From a checkpoint of a small transformer trained on Wikipedia.
Size: 5 heads of 32, MLP 640 GELU, vocabulary 8192, 5.88M parameters.
Architecture: LayerNorm before each block, biases, untied embeddings.
Each number is 500 + 25 x the weight over its row's rms, rounded and kept within 0 to 999. Layers, rows and columns count from 0. Numbers have three digits each. The size before them is the row's rms in percent of the matrix's.

# layer 6 MLP up, 640x160, rms 0.228, rows 299-376, columns 0-39
112:514541581501480523496547479508504504484501528519513519512535488507491469521433478479524511462503478498460509490456467507
105:492511526496463506518471521503504479502558453482498525533515527513502474474513516497521532466485524528492505476520513469
099:433502521531447509479525477480487493529492516512515478533514515505490478486530482509530483542549512511494517484502503503
104:504515527508500506454513508460532516486479484519481490492451467507484498480504511514489454517532472492514498494472508518
112:478508534503480534509506478527479486472542533478500516503538498487471503505493460482495471447490454533535506515538511481
063:484477501520487518481506473509507467490505537475484492523531468461508516538490505493536547511457514543483517497477517462
100:457513528495533496491501503519527514483479513504449498522509530487495512495520500516467536501429459476489458457484480440
096:465537467472478518482525507475494539503499476503550454478524451493512492525513452565467467457473481521494511507506503511
112:482506514492482494497523463489482462542500493534523523547498505485518455546489489492483533530517486508489519516515542527
098:516517490531463491529501500501533469497508510491507464532513495527476516515557506495439468506490495517463472447516492463
105:521484478497503523465554492468485440498518477513495506541469545468503494489504493516514506521496498500518458510482506537
094:476441506476515466501507487509489529542502531481484453561528470510503545470497491486486528497522535495440494524447501483
097:551540524514532499499479512473521545531484471514511490464486475474537470554484480496494468544491507502482547484480455509
106:562510534494456457485492503499538456470548477505461494513498469509465482491521484529516495510530474526523474519509563526
095:484502531515463531494488533493457494497545513515497444505490470519531485503515475489515533516526518491478534446465487478
107:501497483496502521534488498466507489531492527513524513507530515499493502559452507521520471521463484518488471507482482535
109:499521515501502536480505501479479501525512492526515505491490510504488545528472484505506475470446487505477526492509517491
091:526484495516463508504519525531489472496517490487485519507489512468484451495481526493484506492491509466507475504505512475
109:455496504500521485492465522529531472505483533481521509491499495503475468468539502507478534488564469495481496567531520486
106:475484510526456492443491498516550513519510505481521572486486491456474488503471490521490487506459498525521494520498500472
077:531475526556489455474558507483503461468440497496550509476513476490483508472505477550472515505489494484497523470462512497
102:502513492496492487465470509499499508504537485480486490516465493493457530488478497508503526491539503503534490495502509486
105:502522479503530510519535536493492501521519482467511468484517507495481543481501455512511485507510465549470503496513477474
109:533543490555456516477500495477490487512500471521515474518542522489469495528533532468497497511446507497535522477487496487
114:498468484487465508502463441477517508530561508477533487490478511506559531507508478484512518454504519522478549459505487483
112:501496501474518466469481476442504506513476515496493494510549487492476518511490515520489499502533460492509485543484543494
120:526481527497554508568513508475519441490503496530527499505536477488466464527508509487473493497494511494491461450489537530
108:452505520514530482531490533510513460508481517492504532522467493492518487520462497554496486485513535502513491485495469501
088:497504499491493499497463488463464487486471525481471522496521489520517503530522508512536495489551533545485514524462455512
105:483515498503538515482513479499502517512476507536551477508480514457466503511479473468513509491506472562495519502473521499
120:452477485467496502528521469511490518486549517472501502483462526501478478518475549529479518469466460528461519489519492474
097:503513503527480506490501514478524481484513526483488486499512446505498491529463504471508497487478491515506506470467457544
104:486531518531480510528485518489515496498521504462486517501489491499525485509453519543492500533502518505509505490503529468
101:510454453544510471467516508552512470517506482479540470481508517519503464561510490498484493498539521514479445504504509462
079:442551529500488469530515489465545458525507517514496482514516484487517496498499523503461559503494507498507491514483522462
071:531485512487466473494496501509469500540492504533484551527519505490480428543501509490505494477499477469496536530516521495
099:525485521548512514522519516497513515511477499518505481519507493499536455498445496470518490525500540504505519478465522489
095:499495514511480537496480466496507468476494490529488543488552477491507503456469515535566470498510528517524487494451509492
105:473540482529509455453501494519541491491491490514528491528505490489500523482486508495507486475495509503507482495500507449
086:556487492477462500487436432487496504543517479501479499507520509461442482496472545537446515505496556503479420478523499517
111:539452510516485506523509546474459473531483479510525490499469487490495550519520510495486530440517484505480508512447461465
093:513494508546500516476506527487521509463489521495490499511506510517496491566531481471535473528518463504484497500461499521
091:512489535509483491499478546507533498493488533515461493505500505504533509495504482508469510508537547522506483432498467511
084:523472478511507503504497488455548479522514517523463505526462505466487495479522470495475479476488512501511500474508530470
088:491519523489479441531497495489495487496521501498528525507456528502506415517491528483481499485511473480522470504490518467
103:512530493484515503504500479519533482460510489518508452461514476474513464530470465525482484499514519472477538545555536471
122:501516523459484520508514452544488509513508533505473461523493509519499519482505433515485485490513493504491490474469531526
111:464502519466508504521490516551458480473548460522523509488489530475471494482512497524499453446464511472527496478528480483
099:505497528538491486474541523540527494515479436548520498509470509492465507446550460484507489506445508466507508497510507487
117:515498491525489508502508457520542456467504500507496507452523476493444472481507486500539531553467489501509517474514497454
086:518537527518529498531485529500521509542530523433533528461483477507518515509477490543501434502477491496503467482497504520
118:501482473518512467527486482510481493483448503500496471482490510501468499489528495506477473456509520517486485501476492480
104:541520504501529510492493541465496479532494510495519511541534536553519501535463517487497492472476501536516474520545492468
106:518509494507506516515482481506505479489472518503480482499438482495506454510507510529508484495532482464520501487512438452
106:519522498469434507500485499514471492486525498524504516445494501463445522523502457525511497467489502505504517524506509519
101:519507523493508479513523519483476513477501488455553514472469526488483489494517452491485531539472482473462513521515501505
087:476499519497523527517474492544484541455534521525478566483495503502535514490459486488500526476494567487497522491559515456
111:518518542463483486485497504545562520520506534471501478481498515526485496522483495486524524481435462516515488491454498509
105:516509486514478493541497452484495479509472544432491532476510461486485515476505500503495510484459526466476464514473535471
088:519518515478521534471533503467511522525498526487487498504517462464484493504459488473473506498481508499542566472493525523
074:529500519477510503513525490507468486522523575499545500505499495500488500490529485490464496453503483537479511527486484494
092:543513501540464570526519528471521467472514477497518507506446494563463454537452490498502484511492505505517459517473486513
090:500508488528516533509515528489456525470489495470520492515489484520473490545524508482489544474494517519507489522512519510
096:497514518509456512512502523468510480507505512511511451516480492410420519550498488494494473507504506505488538472489516536
115:512508508543505488503509528485487543521501523508504489495518496521515530488488498498519508537493504486456435519486491481
090:534443479480486500500481503476454482477506477507546492485514490517532484481496504521476477500509478492508497479501524495
105:556499515480474479527531492505495472508514519498495495505512484524469479483459513520495513530526483498518481475504491504
102:501458489522490469486502536486489559498465478519521488534460514494431478466510483489452522484528474475490506456469453482
077:512489499457532512526519514448492476475509509460472504515479497446495510534469489521505520509495490514493499496493515487
099:485481515483478485491452430476498542509525510499488483532527483509480532438512522515484496495560499519518495496516533440
103:505494465522531496464478510470484526506510515448508513501505500513515489526467458509525525475481510504497480450513500508
098:495460478463511482554516517511481480518490501491520512495468502527496493523519479491539541536540555540507486537513498528
092:484526520479501514480488538497484494542491533495466516543477521538476505469478526509502479446528501481495532478427496489
107:515498498494469484507517522491486444532480510496514509510507522482491518513484495481475504526474479492470500479485528489
100:533534498480454465486494493505486506512503483466482500536435455509461490525498484551514516523512492487542517467488493482
117:493521499450491472544499501491520473526493499439491479506493484557508471482492455490486541499532489499487491498527484519
117:474509493499528473502527486515477536513493498509477533531461533479502510477471505520461478526513522515498486479496508503
101:480488504515521510525489506479481492490503539508525511489537511502467462502469488504512466502511474500522495479475495553
# layer 6 MLP down (transposed), 640x160, rms 0.0653, rows 299-376, columns 0-39
124:498473487481513521526538489538465502525496483513544528475501464554492508516501513480512518494459480524532479513485495509
107:490503531508509523559537506493470509538507493499496513502522478512498525527522524532536490505513493501497469480498481486
100:562495486447523500499477541534481523493481464463481505525491484476508489531447512479476513450465476508523511510488492520
103:520490494508499483488535514523483478498516541518513478476515534508480481525521532473472508468507516471514452461523516481
102:507508505493488488495447464466495516513507496472525480514507501491510534471460482509468483490485551495507524483499553497
067:509515520474498469498498519500537542524500494532506480477513542530456477502524479499476479515524454469494495523545470480
121:546477490498505515513478524500498508530548508454572504473494463502490462492489504484535489476510517537491503493542510522
104:466539484495487530515542512474479517487557540535501487545483465485487520457500522531528495505468535525482465461538483514
113:489512485461497502546508535520493529502521537462468469504542524548500500508505476497489477491478519494479525485466440496
096:500483486491491513454505474507496504467522502518465510447477481503531475468467493511525509530493529496531506507470490536
121:491476506542539490492503510511522483507414498519528481493518533512473491474481531504503483473469530477537518457491485509
099:515496461529526483516474487477527484472469477530497549486467501507435497484495484503486504515485502498555504460512519493
091:472493494511476481504538495504506486468474525484518507502521531522450487492534554479485518529518476480555481491508537496
097:488476508503512470495468498488425513497483510499497495483486488516502471526516512502496534515498508479442491454536515529
102:547485491471509475504482477498502523549485479500536507501510516498489509520502510518477503474490446513510460510513478552
109:523475488487507497498493495532498513498476472527478514501435467483486503444531490540499517448521534489514532511515492471
112:491531474500437522536507524493521490529538515471506510489531465503531493487483540523505495533523506496505518484483530524
093:516501475470501497502521490489509483486510555479519464478507524513516549507486528535461563515500486483490465498535517460
106:520511495491482537472521506453478575496520503520493510500448484481532532511499528461474470502480504464509501423480529480
106:492487489479485511501505487494500517473495474559513509522502537497540466480493461513528522493528469529493495522455511535
074:476508481498516475491471482497467528499534487541465469535506514510505502482491513460502502504508476513500524530525485464
103:501456492489508521487495485474472482544460481518489537474508508530524509519508503463496514522493463495486491474511475507
100:494528497515517505505484470497476506485474500505510482527497495443458512540470531478490510553486487449530507483462535540
123:486441529468531504537479521504491500497528523508486498494460474485552493489470476535505520493570495503458483477495507541
122:513546540520481505502526505491465505484485534483484500510507498479484479493490520509476497539482493497495475535503519501
118:494498491511498533523507501557482493469540517517475534475441491475523488474540477476520510497474536525513514476488450494
112:454517508479473545437486566471496505486521503521487485519477492499535531472501524530506488502505479455502537516501454489
111:513506408520475493511544492506458532504529523492477515477474492457493462490501492570545491524496490526496489498528485487
091:480549511492499521474532524541523521515534472461521506505472505514461514476517484473459529552459430446477499457534531493
105:504498475516525511484494477476479470494487526458471504538515484526483517506526513478491547499461561486491491495538504503
125:490489497524512493487483471456515471479449482513506524519509534492563503480544478469516484474491456482473458517483495503
102:482528508529481485462515519563494496472454488470505501484494545460488510491558493515503471482488516495456502552510495471
098:505472524500506456475543459531485538529491494495485445487499490514525507492549487452526497488533490464515501500523460500
099:492493542488465524493513515450474512487499530503507515554495499538500475491498499505496524497480536467519518490461485511
081:507481478459500507451507499489553489481501514507521497487521514512522478507484521549554520479479481496512503520512535494
070:512495482537526516480502529510498553482513494462524484464451467542492535459480508484516500502517498493533487472480504510
099:485504493483529493497520505488520486474495500432512529497497548562549530473472521463484518529507520486495507490509508508
092:495471484504542483529531483508476499492479489540501485491502495463503501499505491509495530516487510474479516483530535533
101:493486485496527513511518486526537494473546508480509504503551487480497522478529493492498494536481517500510479479484506479
083:477525502509497492475505550524489472483512506489494514461444503481499468516513485543507509476503497496473568556510513465
109:510506520498511447513548532508515526538526510483505492442466496477467490562490498546522495510475523455491493524487494512
092:502511484509444489507454460507521468502578535517511491503497485503465500459497534500508484462531478536505485471488462488
094:513468520513488495474509484502478521482519563501515469513530494510513510548505511480488486493509462519514532475531498479
088:482521544480507473458508480525501505506568500502501470494517492482529569484526494472535433517523501458481487498482461483
086:507478512516466500497535503462492491500483488494490497490488494480482548535502541444475502514463520505489566497509484514
107:493535492475515495504498458495515542492469510472488488494506526493508539521512522470511474510467517491496534462517559499
115:480484512486499485495467505489550463462509507502501504485504470460466489509497521468503530528510505517514487496524533474
112:508547481515448553512518472482466465463533493505502501507546528496535521487512471492480503492510451476499540466493540493
101:491489490498480482479470501484475483535518519464501494502507506497492496533453525479479488495525486531506478511492464524
116:448515516492470513546513502478512540504487528503525500517487524505566499510487505499495512526481463490486512509479539531
086:467532526502498499529493529507507446472494499580474458524501489506491479473504511462479575488519538477519498512462517502
108:469484501516528504507499525504514489462535497497483466525475462492520527497485535507519499515505487477530509480516504506
097:500492464494540496491470501525488517460476510537484516486448445469485491511489490515474550562472526490498514466452506527
127:514469516466472493494491536491524509490518518482534535505564521498491522506474497471501512504474511529512483514472535541
107:511480495505455524531499502504490515488538424526486461478457470431473474526479517496492458491516442483469493511497490467
100:470503476499480476513542532513473505508540485488496456503477485537532502457526474509491517488476452508500480497512466505
087:491505553517467491484462483531521495470499482526486462519533460515450529510501512512483489512527470490545474517444496517
109:452558489522489503507487502520486479458510521499487512513502489487513458506510532477550506463469490447446494522534503477
110:484473511521507524483515492505507478477536515499559517507538547511496480528509478508506462507492485490507485489522454512
085:487472505496507476486543501474469469482513483467451493533485500500530503494526491518517531485545511548499483513485523544
081:482487489499468494507489519483508485493431478530454539485528488518525531510480528483535515510496553476506519477538504509
093:503490503478536540523518507509457473500513502571474537502515509469487477510449546497495515503444498459509504492473504489
087:538507491461510485499455481524505501499511503542487520491483477515491455469485477495519470481508456506516470515489523501
100:490503498526538501548479448552489525502479520524502543468523495518479476471503515465486513552525502542524496479505443500
116:480485474476497503528514503498543475510493498456498490498527517486523500538480500510515510458501498526528536482524490517
087:499443507503502534515490491530526491524463470479527541474465515542472480463462488510510505522480468530523486540469488524
104:504493489519531529457464492481464491520485507492521482547499504508487504482488499463484498480478487480517492540498507506
112:498486496467538506500470510500503442497497461521495466463539489476493513462493505540474503487469488534533473571526513503
077:496486462527483473542473486507521502519510499517521508500507510520524478459504490509503481474506506499517527560502490482
105:508536501496505540553509530534499499492513534477494533526500498531490433520523501475498499488470470478479491507504494530
102:475461494510489471498474516479489533534472478456452539506514514551496462493482535491508537482490458513468528510503498488
088:500487529496514515472499489491524515514467506475508543484476525478514516523526477437523506463455516510531492521508512523
092:483436528514501468591472474527500463534540475490509533530519507507511484528517504530510489518462497483506509505499501488
115:518524511518442553508532504513485481508511488515516525476496496482506524508482509497504435510465494485526517484485511511
098:486455536515514503509491513519520483498530503512499516506536504492546512504470530510498504471485489497544455524496525516
118:521490500500521491519517523513509467488515526443477493476495495505519481475482503496509517488502510514497493494508519483
106:490514480498520482457522498449530516523515525518511479480480468525553511490505526522513557544538497459469482477520483521
098:505518492498448510492536481486487459523514468558450517491484528446499497524523484517483501498523488551497506472506494476